config.toml
n_layer = 9
tie_embeddings = false
optimizer = "soap_variant"
train_tokens = 148900000
Each number is 200 + 20 x the weight over its row's rms, rounded and kept within 0 to 999. Layers, rows and columns count from 0. The size before them is the row's rms in percent of the matrix's.

# down: layer 5 MLP down (transposed), 768x192, rms 0.12, rows 220-231, columns 0-191
# gate: layer 5 MLP gate, 768x192, rms 0.13, rows 221-232, columns 0-191
# up: layer 5 MLP up, 768x192, rms 0.13, rows 221-232, columns 0-191
down220,088,190,184,181,190,190,222,202,208,225,168,201,232,231,223,180,194,201,201,200,222,185,247,193,197,195,196,216,183,234,203,145,202,182,218,187,152,203,187,198,171,205,229,161,214,163,187,200,192,234,216,214,208,201,211,229,224,189,197,190,207,224,197,190,199,190,173,186,186,195,187,181,203,184,188,209,187,206,173,205,197,201,182,217,234,193,196,178,174,212,198,198,208,207,208,196,266,212,191,191,179,224,175,223,214,209,205,193,200,199,190,182,194,204,214,201,194,201,165,190,226,187,193,166,182,178,183,163,191,200,211,202,231,193,227,235,209,215,220,141,219,178,207,150,191,194,236,174,195,172,209,201,186,218,194,183,202,221,219,226,185,186,217,251,185,212,246,191,215,255,201,192,213,193,186,186,225,202,206,194,206,203,220,196,176,179,176,219,191,199,197,219,173
gate221,100,230,208,200,198,167,174,232,170,232,199,172,206,201,185,178,202,207,200,190,179,189,203,206,204,197,201,166,231,179,193,226,204,184,194,222,220,199,190,219,211,183,218,176,203,209,167,161,170,211,241,252,201,190,178,183,231,202,197,175,211,238,202,234,189,200,179,183,198,197,189,207,234,218,220,199,185,220,201,243,213,198,155,212,211,186,174,172,187,200,246,202,210,210,189,241,192,208,203,177,238,214,217,186,170,201,198,193,188,191,194,187,235,205,162,216,218,222,198,222,238,206,212,223,180,218,202,199,209,225,190,191,176,201,218,192,208,194,194,219,215,186,218,219,173,193,168,184,217,217,234,181,214,210,215,222,199,201,185,166,183,206,205,205,222,174,215,193,185,187,199,160,184,165,191,169,213,197,195,211,213,197,205,170,208,218,209,187,230,190,245,223,154
up221,097,218,196,213,182,253,187,219,183,176,183,168,188,185,197,203,221,231,227,181,218,158,192,224,229,229,171,210,214,233,185,168,195,188,164,227,206,198,209,199,185,195,225,193,185,200,209,216,183,198,186,208,199,213,189,210,211,205,186,196,238,189,175,218,196,199,193,192,214,202,192,238,205,209,216,184,174,198,182,240,184,176,231,183,179,192,190,189,182,225,265,186,189,239,207,193,191,230,203,199,196,180,230,236,204,183,210,181,158,187,188,177,249,220,198,195,207,218,183,221,231,157,170,217,208,174,207,190,180,219,210,198,171,227,200,189,192,195,208,194,182,213,179,190,176,184,167,193,235,233,212,200,183,175,249,205,212,224,229,176,205,184,208,211,204,193,203,234,213,206,196,190,220,172,184,173,191,171,198,209,205,220,206,208,214,206,203,190,188,208,196,233,222
down221,104,168,221,199,228,212,211,201,226,185,213,211,203,172,220,203,182,223,205,235,202,159,207,213,243,174,180,193,157,176,215,177,200,203,224,208,227,231,196,199,206,169,167,174,209,204,185,204,190,228,190,217,192,194,198,214,182,205,184,207,241,215,206,196,179,168,167,204,194,244,208,172,188,200,165,189,162,201,201,209,179,181,215,199,203,199,185,186,185,143,214,188,218,214,198,222,190,228,184,213,199,176,210,226,196,177,192,209,166,169,210,253,240,229,193,225,166,219,188,208,237,205,200,203,194,194,222,181,202,242,195,195,201,209,171,204,243,200,209,210,216,232,209,171,203,200,208,215,171,187,199,225,204,194,184,173,172,199,185,217,187,198,232,186,212,187,217,186,201,172,220,196,198,231,251,199,188,193,196,180,211,196,204,206,213,214,189,172,181,197,176,201,172
gate222,104,178,218,215,201,201,228,198,183,189,177,181,195,215,191,203,187,185,246,176,194,218,183,186,227,227,203,238,181,212,194,196,201,210,170,209,219,218,193,216,178,195,248,205,191,233,186,214,197,171,172,183,172,218,212,198,221,158,193,188,205,222,220,201,184,225,185,200,256,172,193,202,190,194,190,219,224,187,198,186,225,218,191,206,208,179,161,187,224,216,195,228,222,216,176,205,205,186,153,187,218,187,234,169,177,218,172,206,193,195,201,183,194,164,208,207,192,221,203,194,182,176,224,181,186,191,190,184,203,190,193,197,197,194,214,181,192,212,175,225,182,220,197,218,204,207,134,168,229,239,202,213,198,209,219,183,177,177,191,233,194,195,212,180,245,216,198,183,220,151,236,229,179,190,202,186,223,214,200,214,189,203,219,181,174,207,177,188,200,191,186,158,207
up222,099,152,217,234,260,169,194,190,205,226,186,185,207,239,186,196,159,199,191,182,171,221,207,187,187,210,189,234,170,217,247,160,191,169,184,180,212,227,198,183,203,197,235,196,226,232,180,191,237,197,167,171,243,186,185,205,161,203,201,190,195,175,199,204,209,232,169,202,217,187,222,187,203,224,200,201,193,170,207,185,173,211,179,200,219,195,190,194,174,202,217,179,231,220,212,220,181,216,210,175,230,204,202,198,171,191,190,227,205,186,208,222,203,207,212,195,212,189,167,176,216,210,188,222,202,171,172,214,240,208,167,185,220,196,178,191,205,231,194,180,205,209,201,169,220,207,179,207,205,199,198,196,198,186,227,199,210,199,199,186,229,206,176,200,191,216,189,187,180,158,208,192,191,196,177,213,196,173,206,223,152,228,203,210,201,180,186,186,175,198,226,173,195
down222,101,185,161,222,156,213,200,217,205,227,220,229,188,198,190,198,161,243,210,209,190,199,187,183,208,213,203,207,194,190,203,203,205,169,178,220,204,241,182,185,220,160,233,203,212,191,193,186,202,247,209,164,184,203,192,220,204,207,179,229,182,196,222,212,212,227,225,199,189,235,193,222,192,165,201,209,166,190,174,209,190,187,197,224,235,232,210,236,161,181,200,201,213,214,206,218,174,197,184,195,164,199,201,221,201,184,202,220,208,203,225,201,217,183,226,224,227,173,200,205,188,177,175,191,195,217,236,204,206,191,197,214,201,195,183,224,221,191,196,165,208,225,203,231,202,215,172,194,227,228,186,192,220,196,184,198,162,209,216,194,197,208,213,219,208,211,170,191,174,175,189,226,232,181,205,181,178,220,207,199,146,177,201,181,209,237,175,246,181,235,198,212,173
gate223,099,174,175,190,215,206,189,181,180,188,208,200,197,222,202,214,194,187,219,202,226,223,221,181,178,196,202,208,220,197,206,195,206,213,122,197,228,226,159,200,187,205,234,189,186,176,194,153,209,213,191,202,211,235,195,208,182,217,187,230,241,214,203,247,201,201,220,197,220,196,224,234,179,148,232,224,218,203,224,210,228,192,258,202,225,210,221,199,204,198,203,193,186,203,196,229,198,203,205,247,224,199,197,177,181,204,202,239,186,196,154,212,155,184,196,223,170,187,217,172,245,243,215,195,195,191,207,170,177,205,218,196,213,225,209,212,199,194,190,208,197,209,161,218,188,244,197,183,193,219,191,201,198,193,223,206,200,205,209,221,215,188,176,189,212,189,185,204,218,216,191,194,204,184,205,199,190,230,181,220,200,185,196,190,193,179,172,176,193,180,183,177,200
up223,096,195,196,232,218,222,202,197,230,175,174,199,178,139,209,199,209,199,195,188,169,203,160,196,215,218,215,193,190,210,221,181,197,203,194,190,230,205,192,189,180,211,211,193,167,223,217,208,207,159,212,220,177,202,189,172,231,204,203,221,231,176,209,208,220,222,179,199,230,196,216,180,204,260,218,180,215,207,222,194,221,225,183,177,176,194,203,192,199,216,200,199,210,199,211,181,208,213,216,200,210,160,208,186,202,219,243,196,196,198,186,203,210,228,210,172,198,150,194,223,165,168,243,218,198,202,174,204,228,187,217,205,194,181,171,198,244,186,204,207,220,212,155,195,196,189,197,209,195,221,184,209,185,198,176,198,234,206,199,193,164,189,206,244,135,220,211,215,196,218,177,207,184,228,164,202,200,216,197,220,212,214,191,232,170,200,234,203,208,192,213,197,185
down223,097,204,247,201,206,195,183,197,241,232,216,208,205,197,207,201,200,222,194,237,209,166,180,226,202,218,162,174,184,190,221,209,170,183,216,200,193,227,174,224,195,196,238,180,191,164,185,200,204,206,216,208,218,221,199,211,191,202,239,208,207,189,212,204,215,227,222,170,234,189,210,195,189,210,180,175,211,197,220,174,168,202,178,219,159,207,172,182,235,187,228,218,205,190,214,186,243,219,199,228,221,154,215,187,177,187,218,229,211,188,181,201,178,216,174,220,205,170,189,225,164,227,220,200,205,222,195,173,188,236,196,193,197,221,204,168,208,201,168,189,206,215,211,225,185,228,249,185,203,209,200,191,198,194,219,162,187,166,225,201,201,207,187,202,191,183,203,205,215,185,207,201,205,199,202,226,190,186,185,186,224,201,223,200,214,183,168,212,159,172,173,216,245
gate224,095,232,196,183,231,191,189,218,187,223,176,237,201,193,218,192,195,222,217,186,222,196,227,201,221,195,197,195,228,176,165,159,184,201,199,207,189,203,163,234,221,236,168,210,197,193,223,208,216,216,189,213,184,224,223,196,221,223,197,178,173,208,196,160,192,199,211,186,194,180,208,216,174,214,202,225,190,216,202,182,191,183,183,208,215,211,193,184,196,194,181,207,198,183,231,217,247,212,207,203,220,236,218,183,213,175,202,198,193,190,181,199,171,151,226,198,186,235,219,197,192,180,238,172,171,204,201,181,222,142,198,219,185,238,226,188,238,210,238,218,151,157,189,220,219,168,202,205,196,202,207,180,211,210,203,201,222,190,230,219,179,205,215,213,173,200,207,202,198,213,178,220,197,191,222,181,178,219,193,192,203,186,200,192,206,209,235,192,184,195,170,147,182
up224,097,213,187,213,206,206,209,209,216,215,225,188,179,199,196,168,228,197,168,193,189,226,175,200,203,194,172,196,229,214,194,228,201,217,203,214,195,173,207,213,213,165,211,195,195,197,182,197,165,198,216,178,198,196,202,200,193,185,154,234,175,191,227,236,197,204,199,195,212,237,211,190,225,202,181,162,171,180,210,216,212,178,187,213,195,201,167,204,196,205,208,210,211,217,186,210,224,227,165,181,221,222,198,213,182,189,213,180,173,184,216,159,191,204,224,210,222,218,220,211,218,197,145,208,188,235,194,220,200,176,200,176,206,190,178,156,201,217,198,213,223,217,233,203,218,221,221,193,182,221,232,212,165,251,236,193,180,212,178,154,201,208,200,191,216,200,175,208,244,178,215,226,176,221,184,210,191,217,206,185,212,185,184,187,221,244,202,188,195,167,230,239,229
down224,095,233,174,202,190,226,204,245,194,214,231,203,214,227,208,237,214,221,212,183,182,187,208,183,196,173,206,198,218,211,208,181,219,208,197,181,174,187,239,198,184,230,174,182,207,199,233,149,214,204,180,211,201,182,199,204,191,226,160,175,211,208,176,206,193,184,207,200,219,185,207,219,228,176,210,191,190,227,215,168,187,219,188,216,194,192,246,228,208,208,207,218,179,216,210,215,222,202,166,170,211,215,179,188,204,214,175,193,181,203,180,216,182,152,210,182,195,206,168,210,131,203,224,180,187,211,205,173,207,186,212,169,238,203,205,195,206,230,197,195,206,164,163,219,172,196,196,204,208,236,183,209,193,189,205,216,203,221,208,224,208,199,220,221,166,212,234,180,218,174,173,222,198,213,229,184,193,192,184,205,204,225,177,195,160,193,184,186,221,220,241,200,190
gate225,099,186,206,188,156,214,210,216,221,219,201,185,201,198,208,201,214,209,209,196,213,194,176,176,186,187,194,203,185,169,226,221,203,190,177,180,202,226,209,202,192,179,227,199,187,219,214,209,199,215,227,164,218,190,205,163,205,209,188,175,187,193,203,221,217,187,222,231,236,208,195,186,175,226,210,208,186,200,224,177,202,191,214,182,188,180,182,235,206,223,177,153,209,181,178,188,204,231,172,211,191,182,210,226,212,206,210,230,170,193,239,180,222,196,216,185,179,248,226,193,174,209,155,219,173,197,206,221,215,190,210,201,217,210,179,193,215,186,237,157,224,198,225,208,185,218,170,249,173,179,224,182,203,175,174,190,198,180,200,174,219,210,179,216,223,201,195,228,240,239,196,188,178,184,211,209,181,151,186,244,232,206,187,197,193,209,192,222,189,230,204,212,214
up225,095,169,182,202,214,207,154,191,179,206,201,182,205,178,177,186,201,183,211,213,203,212,186,154,187,187,196,164,194,176,205,234,206,161,201,174,200,210,196,218,193,206,200,231,219,205,200,190,195,233,218,193,222,184,213,278,191,195,204,189,219,203,209,191,197,192,229,168,218,200,181,199,204,195,189,213,189,216,203,204,222,238,219,213,206,229,184,185,215,208,218,211,204,165,213,198,173,213,204,210,247,203,200,228,198,193,161,214,194,139,198,214,214,163,207,213,221,188,186,195,232,192,205,184,204,201,213,211,152,204,220,231,211,224,186,205,205,193,173,188,188,198,206,214,202,174,244,199,247,226,175,196,185,217,225,180,164,200,197,195,175,172,192,202,235,198,210,212,188,201,203,232,223,167,205,193,200,247,207,220,192,196,194,210,191,216,184,193,221,154,185,226,203
down225,104,202,220,221,197,190,180,186,160,212,191,183,216,187,192,202,231,193,233,205,219,205,194,221,218,192,173,196,208,204,210,165,182,168,206,224,228,209,215,189,221,252,234,193,225,192,206,230,179,237,221,184,204,211,230,176,182,217,209,204,191,204,164,210,186,181,198,217,214,215,191,209,193,198,218,206,202,213,186,225,208,240,202,182,213,220,187,203,163,206,198,214,216,189,203,218,196,196,201,176,175,190,184,204,211,190,201,172,217,193,231,167,199,200,233,168,188,229,155,203,212,220,211,212,233,196,232,230,178,191,183,191,184,215,208,200,203,198,182,169,191,247,171,208,189,204,205,178,238,171,226,194,195,188,201,147,185,216,235,179,234,191,223,174,167,182,180,208,220,178,226,183,193,222,192,223,244,216,202,192,172,181,200,178,202,201,180,194,227,224,165,178,211
gate226,093,236,173,208,208,205,228,221,220,235,203,246,207,175,189,177,198,201,152,188,228,254,230,181,191,190,198,215,197,211,205,217,207,241,228,234,208,210,185,204,201,162,189,241,230,196,189,220,205,219,173,198,230,191,216,182,212,196,164,167,212,219,193,212,181,206,209,239,210,207,213,206,202,200,228,207,194,177,176,243,189,227,203,186,194,194,202,196,232,203,167,188,202,239,253,184,196,214,189,181,198,193,182,233,224,203,187,191,212,189,195,209,198,199,219,186,202,207,185,174,220,187,202,161,193,213,192,199,242,182,181,197,218,216,199,223,207,218,220,183,173,212,212,175,197,191,202,214,236,218,178,193,196,222,214,167,202,170,221,192,192,198,198,199,170,175,164,204,217,175,176,212,210,194,195,176,175,181,171,175,201,191,207,201,191,203,182,189,197,215,187,196,144
up226,093,209,219,205,173,190,203,209,171,206,191,191,189,175,217,211,206,221,249,199,206,193,171,196,199,207,226,200,182,196,206,215,225,197,216,179,203,206,218,174,216,199,192,165,230,190,219,192,190,225,244,188,230,161,195,182,187,186,192,195,211,212,224,182,207,208,202,185,235,172,209,215,223,205,204,206,204,217,197,166,235,210,192,217,158,205,176,173,152,189,188,226,219,203,175,224,254,169,212,213,202,194,214,184,171,203,172,200,185,234,186,180,206,205,199,222,180,214,202,214,225,212,204,255,203,175,237,230,187,173,202,218,167,237,169,212,207,177,218,205,161,197,191,205,211,188,202,164,229,209,180,205,220,190,215,221,203,185,189,192,199,205,191,195,197,218,227,195,194,148,203,204,239,261,187,221,202,214,184,208,201,201,194,204,211,175,202,213,185,180,229,193,204
down226,097,206,201,196,155,193,178,196,198,195,211,220,179,202,218,209,176,193,222,204,168,181,194,219,196,186,247,217,202,228,191,220,235,203,219,224,212,192,252,217,230,201,219,188,192,216,234,226,198,179,214,212,219,159,207,206,183,145,200,223,180,199,214,205,195,169,170,168,198,189,244,212,233,169,218,205,215,229,198,185,210,192,177,183,169,220,215,204,196,204,236,200,194,218,173,218,189,189,198,224,245,210,212,210,191,212,201,223,194,165,171,202,177,220,205,211,140,205,230,207,200,188,228,226,198,182,192,162,207,190,224,219,220,216,186,175,198,216,174,203,211,214,164,222,223,200,240,206,240,187,207,176,212,198,197,207,220,202,202,206,168,213,213,170,228,211,213,243,189,210,215,206,185,197,199,173,185,222,190,201,176,204,168,205,205,193,199,206,212,191,207,210,189
gate227,099,189,203,238,191,196,196,153,177,163,204,185,194,209,211,219,188,198,228,195,226,186,243,195,163,202,206,198,206,232,193,224,191,203,162,228,187,164,220,224,157,174,203,207,206,202,176,211,171,155,189,180,176,153,183,220,200,221,202,226,194,222,215,150,199,208,191,193,212,212,232,198,189,207,208,213,206,211,194,180,194,204,187,206,196,217,219,162,201,216,189,211,237,169,189,208,210,173,194,189,234,209,211,239,172,206,201,181,217,189,191,182,210,204,219,243,235,193,202,200,198,217,189,167,213,188,181,227,205,148,202,198,210,224,178,202,192,243,243,205,192,188,171,212,211,197,213,184,198,217,202,210,213,188,192,190,175,206,189,200,173,173,216,175,225,178,201,201,196,156,183,162,216,205,208,214,198,209,179,190,196,194,182,188,208,201,227,187,185,184,220,218,161
up227,096,194,174,198,198,226,209,191,186,237,233,218,213,188,209,187,235,197,213,218,219,201,206,170,197,204,181,192,161,190,186,196,210,219,216,197,202,199,191,196,192,195,178,163,206,181,187,191,252,188,217,194,217,214,243,214,194,209,233,186,214,194,169,197,214,240,242,210,185,192,215,186,203,214,204,189,204,215,233,223,203,162,167,223,213,206,196,195,216,220,153,206,194,235,216,196,188,208,204,201,206,209,198,194,183,204,233,186,198,219,220,187,220,221,223,173,179,221,197,194,209,171,192,205,189,208,212,199,194,218,175,186,238,211,189,259,204,188,251,226,247,195,237,180,186,197,191,226,184,215,214,221,163,209,211,240,201,182,187,225,240,201,202,217,187,210,201,193,222,218,222,237,214,178,179,225,237,181,189,181,236,218,182,199,203,203,187,220,219,175,218,182,196
down227,099,195,201,207,213,214,228,193,184,208,229,173,193,190,190,150,186,215,197,182,211,201,176,187,200,197,213,221,214,145,162,229,216,197,166,182,189,217,222,191,195,167,212,213,194,171,211,205,194,193,180,204,214,207,227,178,237,196,203,177,208,217,206,185,222,206,150,199,174,183,204,200,229,198,240,224,134,210,209,193,205,196,216,233,195,212,201,197,214,220,182,204,198,190,211,208,204,193,177,226,191,193,190,221,231,175,239,213,219,152,194,188,200,207,213,196,197,221,179,218,189,194,201,206,228,184,225,179,192,220,197,201,214,188,179,243,213,198,206,207,201,220,197,192,189,143,196,185,184,174,229,202,200,210,215,240,207,163,226,219,221,232,246,195,203,166,236,188,222,212,196,229,222,196,226,186,220,194,189,212,201,199,226,202,210,214,190,224,204,239,225,214,207
gate228,102,215,204,208,173,205,201,237,193,215,183,210,156,169,198,195,206,176,230,165,188,238,209,212,189,218,205,200,190,208,202,238,197,191,179,172,224,198,185,216,243,204,187,229,175,191,196,193,239,164,180,197,224,222,212,180,229,195,213,216,200,248,189,195,192,186,133,249,210,226,193,221,228,203,186,179,225,227,209,202,206,197,212,216,199,196,203,221,195,229,179,223,195,226,160,219,204,190,207,193,213,198,197,221,200,216,238,233,200,232,209,166,171,214,149,219,186,213,196,198,183,206,201,180,213,198,212,173,188,179,178,207,197,207,198,197,187,186,188,198,197,204,205,205,192,166,205,189,211,194,188,175,224,228,188,183,189,203,222,194,184,177,207,179,182,214,190,180,232,227,184,180,230,189,215,162,173,202,162,197,226,193,190,194,179,211,206,228,182,217,224,231,215
up228,098,186,183,196,219,221,213,193,212,171,216,242,234,189,184,168,201,214,191,201,205,150,193,202,204,191,213,227,236,217,198,192,236,194,184,221,205,203,184,228,173,198,217,162,198,207,208,180,230,248,199,179,203,205,207,180,212,237,221,209,169,178,230,177,216,182,201,195,230,197,221,191,196,211,216,183,228,189,172,150,209,212,230,203,191,215,207,181,191,203,209,183,183,181,229,211,217,186,207,180,198,190,206,219,193,200,195,213,207,209,214,240,187,206,236,199,161,149,224,194,195,212,212,201,181,209,197,186,209,225,195,167,225,182,189,217,201,214,228,169,221,169,183,231,152,204,183,224,169,202,214,206,203,202,184,200,202,192,167,215,212,182,228,222,228,197,183,202,217,180,190,232,213,185,190,231,214,165,188,200,227,203,198,237,220,184,195,154,216,202,225,198,198
down228,097,249,217,182,204,175,167,238,220,179,179,226,215,201,201,196,189,166,224,212,215,215,202,175,256,210,236,204,159,193,209,193,209,215,174,172,190,209,196,196,217,261,216,193,168,231,187,201,220,221,203,161,222,216,201,208,236,212,209,198,213,215,218,163,220,190,189,230,230,197,216,192,232,210,204,214,202,221,227,215,222,223,223,174,215,228,212,210,179,210,215,189,208,191,192,250,223,187,209,201,201,197,239,234,185,199,184,186,217,178,226,165,200,211,173,184,181,210,243,196,202,221,196,148,212,180,203,186,202,204,161,195,221,174,211,193,201,177,205,207,215,236,208,182,208,208,222,205,200,210,164,213,203,221,215,198,193,177,190,202,196,185,188,189,186,211,190,209,236,202,181,228,175,199,174,191,216,209,186,192,169,198,182,187,215,197,200,207,208,212,217,183,197
gate229,093,200,195,188,201,213,188,188,193,214,243,178,229,217,179,163,210,203,203,200,201,190,177,197,197,233,209,227,193,212,155,212,228,183,227,192,195,223,194,185,204,196,186,213,157,174,202,212,189,179,193,186,198,171,211,172,183,175,202,205,177,184,235,193,195,230,234,168,224,181,231,204,221,184,219,194,220,213,208,184,181,156,241,168,197,201,245,206,203,196,174,188,201,218,197,213,235,219,217,198,205,165,182,179,202,218,227,194,201,220,196,215,244,191,174,188,187,208,209,199,194,231,217,228,221,223,164,183,174,227,188,209,206,202,206,207,209,230,193,180,185,176,182,172,187,187,204,253,213,225,201,228,203,206,207,202,192,186,220,197,187,208,184,214,201,233,175,232,182,184,220,205,240,226,174,192,234,225,165,187,186,172,164,208,193,188,191,199,211,206,192,187,233
up229,094,221,186,198,191,198,232,268,202,199,221,232,183,245,181,194,202,210,166,207,184,195,182,210,224,190,197,219,227,222,168,201,154,230,179,211,208,188,200,210,179,195,192,189,217,180,187,167,188,192,157,191,208,220,218,216,210,171,195,196,159,215,164,207,222,194,202,222,215,198,159,188,193,206,186,190,197,186,208,200,196,220,199,207,194,176,181,220,204,220,217,211,253,210,188,184,156,150,215,199,180,172,183,223,201,210,196,191,199,205,186,190,211,220,220,164,207,207,181,173,213,178,181,201,208,175,206,224,180,167,184,179,226,224,193,185,247,191,186,206,224,198,189,207,191,205,183,217,197,177,191,193,202,230,178,221,188,224,220,224,225,206,207,183,232,190,209,217,205,179,179,220,208,199,212,204,188,184,243,218,177,247,199,204,196,217,165,184,200,166,182,199,192
down229,095,177,228,171,220,216,161,218,219,198,237,206,195,205,211,194,203,210,236,195,191,205,224,192,215,201,205,215,233,224,234,170,204,176,191,194,210,186,183,206,236,230,182,182,182,225,202,172,163,203,210,197,216,224,239,159,237,184,213,164,187,230,199,212,208,179,166,207,216,161,207,239,187,206,174,199,191,215,183,203,237,193,192,205,173,194,192,191,194,167,244,188,211,179,207,167,204,224,201,200,192,237,218,178,239,190,217,209,215,189,203,185,190,187,167,207,209,218,188,188,193,224,183,230,206,214,232,222,225,187,224,171,189,185,205,187,201,203,209,202,218,214,212,209,188,195,202,227,198,180,176,219,209,197,190,206,225,209,238,152,182,189,202,195,229,188,210,199,189,225,239,195,185,210,192,176,224,206,193,172,202,165,207,165,212,205,201,229,201,186,230,240,195
gate230,105,194,250,215,228,190,192,213,183,190,203,190,200,190,174,208,237,177,233,161,206,209,212,195,213,205,216,219,183,203,222,206,203,187,197,225,196,204,196,215,211,165,197,181,181,204,199,198,197,210,220,202,188,236,166,216,193,196,226,192,185,201,199,192,180,225,196,190,196,218,223,170,173,186,161,198,196,187,192,184,195,150,192,200,219,224,173,222,162,199,168,191,215,199,201,165,169,199,181,192,230,219,181,191,200,148,174,224,188,190,242,214,126,183,182,222,211,242,198,202,187,191,219,217,182,189,220,228,188,174,205,221,194,228,208,201,197,198,195,225,210,237,205,204,193,196,199,208,183,207,188,201,174,176,225,179,203,213,203,201,200,200,208,206,265,189,250,206,184,190,207,195,196,211,210,210,224,228,171,170,219,229,200,181,195,174,189,199,184,218,200,234,212
up230,096,177,189,208,203,206,208,181,182,208,211,169,207,203,218,206,172,191,194,206,204,212,202,179,163,151,164,208,204,206,174,183,214,191,190,179,194,199,195,198,196,211,233,201,223,184,227,240,192,219,207,167,164,204,221,182,181,193,193,198,180,215,237,173,229,190,216,247,248,207,178,202,185,217,211,214,206,164,193,226,213,191,201,202,202,167,181,154,202,191,206,188,168,214,250,223,209,219,203,226,213,175,225,199,227,233,201,211,194,215,212,200,204,190,194,240,189,209,199,183,179,184,170,176,187,203,212,215,250,200,198,172,212,205,207,188,211,181,208,184,172,152,159,207,199,195,202,193,221,189,211,195,215,189,201,220,174,180,175,234,177,191,213,165,195,188,177,179,169,180,191,225,160,174,219,195,205,198,214,177,228,196,207,210,187,211,225,178,234,189,200,190,177
down230,105,216,204,155,196,214,204,155,160,204,169,202,232,228,179,221,196,138,211,248,221,190,202,212,240,231,184,204,181,207,174,223,217,192,196,171,165,196,209,192,224,213,219,216,179,168,184,200,201,232,227,210,202,223,216,168,199,204,160,205,230,240,217,175,165,189,200,247,220,202,185,185,196,203,236,180,226,194,218,203,220,218,214,212,215,172,209,193,234,208,169,201,177,205,188,193,195,185,187,195,206,206,191,221,182,203,192,161,187,197,221,202,183,211,226,200,222,203,220,174,184,195,221,156,197,201,220,207,227,195,181,199,194,158,202,181,185,179,194,188,201,212,187,186,191,216,182,208,199,225,198,215,192,200,195,212,204,211,233,230,207,202,216,176,185,214,218,230,201,217,197,207,237,208,232,221,190,196,186,230,167,210,216,191,169,217,215,193,218,201,220,184,199
gate231,088,209,177,252,195,174,202,227,209,199,169,196,195,187,224,244,205,195,186,212,220,166,190,201,209,197,183,226,191,173,165,187,219,178,232,205,198,186,216,240,184,169,181,192,214,192,183,194,209,228,181,172,209,211,259,223,240,180,205,195,211,199,206,171,198,182,222,212,211,205,182,219,203,188,236,171,208,203,214,210,210,196,196,203,208,212,192,209,187,201,187,193,183,172,184,220,196,190,165,189,206,199,200,209,180,215,225,217,195,206,194,233,190,182,190,193,190,211,192,241,160,188,193,248,226,209,215,232,205,176,175,222,214,183,206,219,177,185,215,181,212,202,193,202,187,183,236,202,246,198,210,216,214,210,206,219,237,199,201,184,236,195,207,231,184,196,154,211,216,189,212,210,216,206,197,163,188,165,202,219,211,176,208,205,195,204,244,179,164,202,205,140,199
up231,088,206,213,203,181,175,191,247,169,187,178,188,196,181,193,231,217,209,206,173,213,191,241,197,221,205,207,224,197,216,188,207,183,196,223,159,198,181,206,212,191,207,218,202,235,181,199,186,202,196,175,186,191,195,200,232,220,213,202,226,174,226,178,158,191,204,232,199,192,227,179,216,221,212,226,216,219,170,211,231,204,197,190,200,191,190,193,246,225,176,195,212,176,231,207,189,229,193,176,192,210,181,197,194,201,255,207,214,175,178,190,234,207,171,176,170,220,189,198,197,207,209,223,186,175,214,185,167,213,163,183,199,213,191,219,190,189,203,194,209,227,210,153,172,208,197,237,211,208,219,182,220,234,222,200,189,192,197,179,169,213,196,205,228,191,205,168,212,191,226,195,212,204,189,208,198,151,193,179,220,169,162,217,243,223,213,197,210,175,179,225,189,158
down231,096,193,244,166,184,214,222,176,203,193,237,178,214,191,222,184,207,221,232,221,190,204,187,192,187,198,214,241,206,221,193,193,187,207,208,185,152,237,174,181,216,216,185,209,210,223,208,221,171,194,162,216,152,192,213,173,186,180,212,221,236,190,233,212,229,213,174,204,198,209,239,222,215,192,179,184,207,192,186,220,191,178,233,215,207,209,208,202,222,214,211,201,165,191,205,192,210,208,192,208,225,238,194,202,217,169,217,187,192,221,221,189,211,221,197,180,218,222,193,209,193,180,193,232,179,191,186,216,196,193,197,182,147,181,228,191,194,202,164,223,200,219,184,231,209,194,185,210,155,227,193,211,216,162,200,225,171,180,194,223,240,218,203,174,208,177,196,211,192,176,209,194,219,194,221,195,192,225,233,220,190,212,188,194,218,154,226,222,206,178,223,178,189
gate232,096,193,204,222,212,187,189,223,166,224,196,222,201,207,231,187,182,171,207,188,203,186,202,166,243,205,196,180,192,227,202,206,183,220,143,163,233,190,198,200,201,214,165,189,200,222,196,213,206,216,194,157,234,194,204,219,211,205,176,217,217,220,194,191,181,223,213,182,229,202,216,219,178,204,182,218,182,184,207,198,211,216,181,178,211,213,209,179,186,224,214,171,213,228,222,198,232,222,232,165,193,196,198,192,192,192,261,195,194,251,219,195,229,233,208,204,216,183,207,264,198,157,196,203,185,218,205,192,183,191,211,206,199,176,224,185,214,177,186,209,216,196,205,177,182,196,205,193,208,216,194,170,194,232,157,219,181,201,197,198,208,210,186,162,193,214,162,225,230,199,214,228,190,197,199,193,171,201,213,194,202,189,209,203,208,178,201,224,233,215,219,158,167
up232,098,202,187,174,204,212,171,217,182,212,192,220,213,236,166,198,214,204,205,199,153,178,193,213,169,200,175,213,208,175,184,210,216,226,225,194,199,172,213,213,193,190,225,215,218,204,226,216,162,220,257,234,206,196,185,203,207,177,237,184,189,163,232,223,216,220,235,177,188,202,198,238,225,207,210,186,218,220,226,208,204,232,206,187,200,190,215,137,211,200,210,213,203,205,161,224,199,217,205,217,195,202,181,184,195,210,191,230,228,200,211,207,213,192,213,171,183,208,171,189,183,207,183,228,183,186,226,223,198,222,218,195,197,216,197,174,177,215,152,233,223,208,168,126,191,217,195,201,222,214,217,213,177,196,201,201,201,192,191,216,209,199,188,195,190,207,211,224,167,217,204,211,177,205,186,160,155,194,219,192,204,201,192,189,188,211,187,212,173,194,201,203,221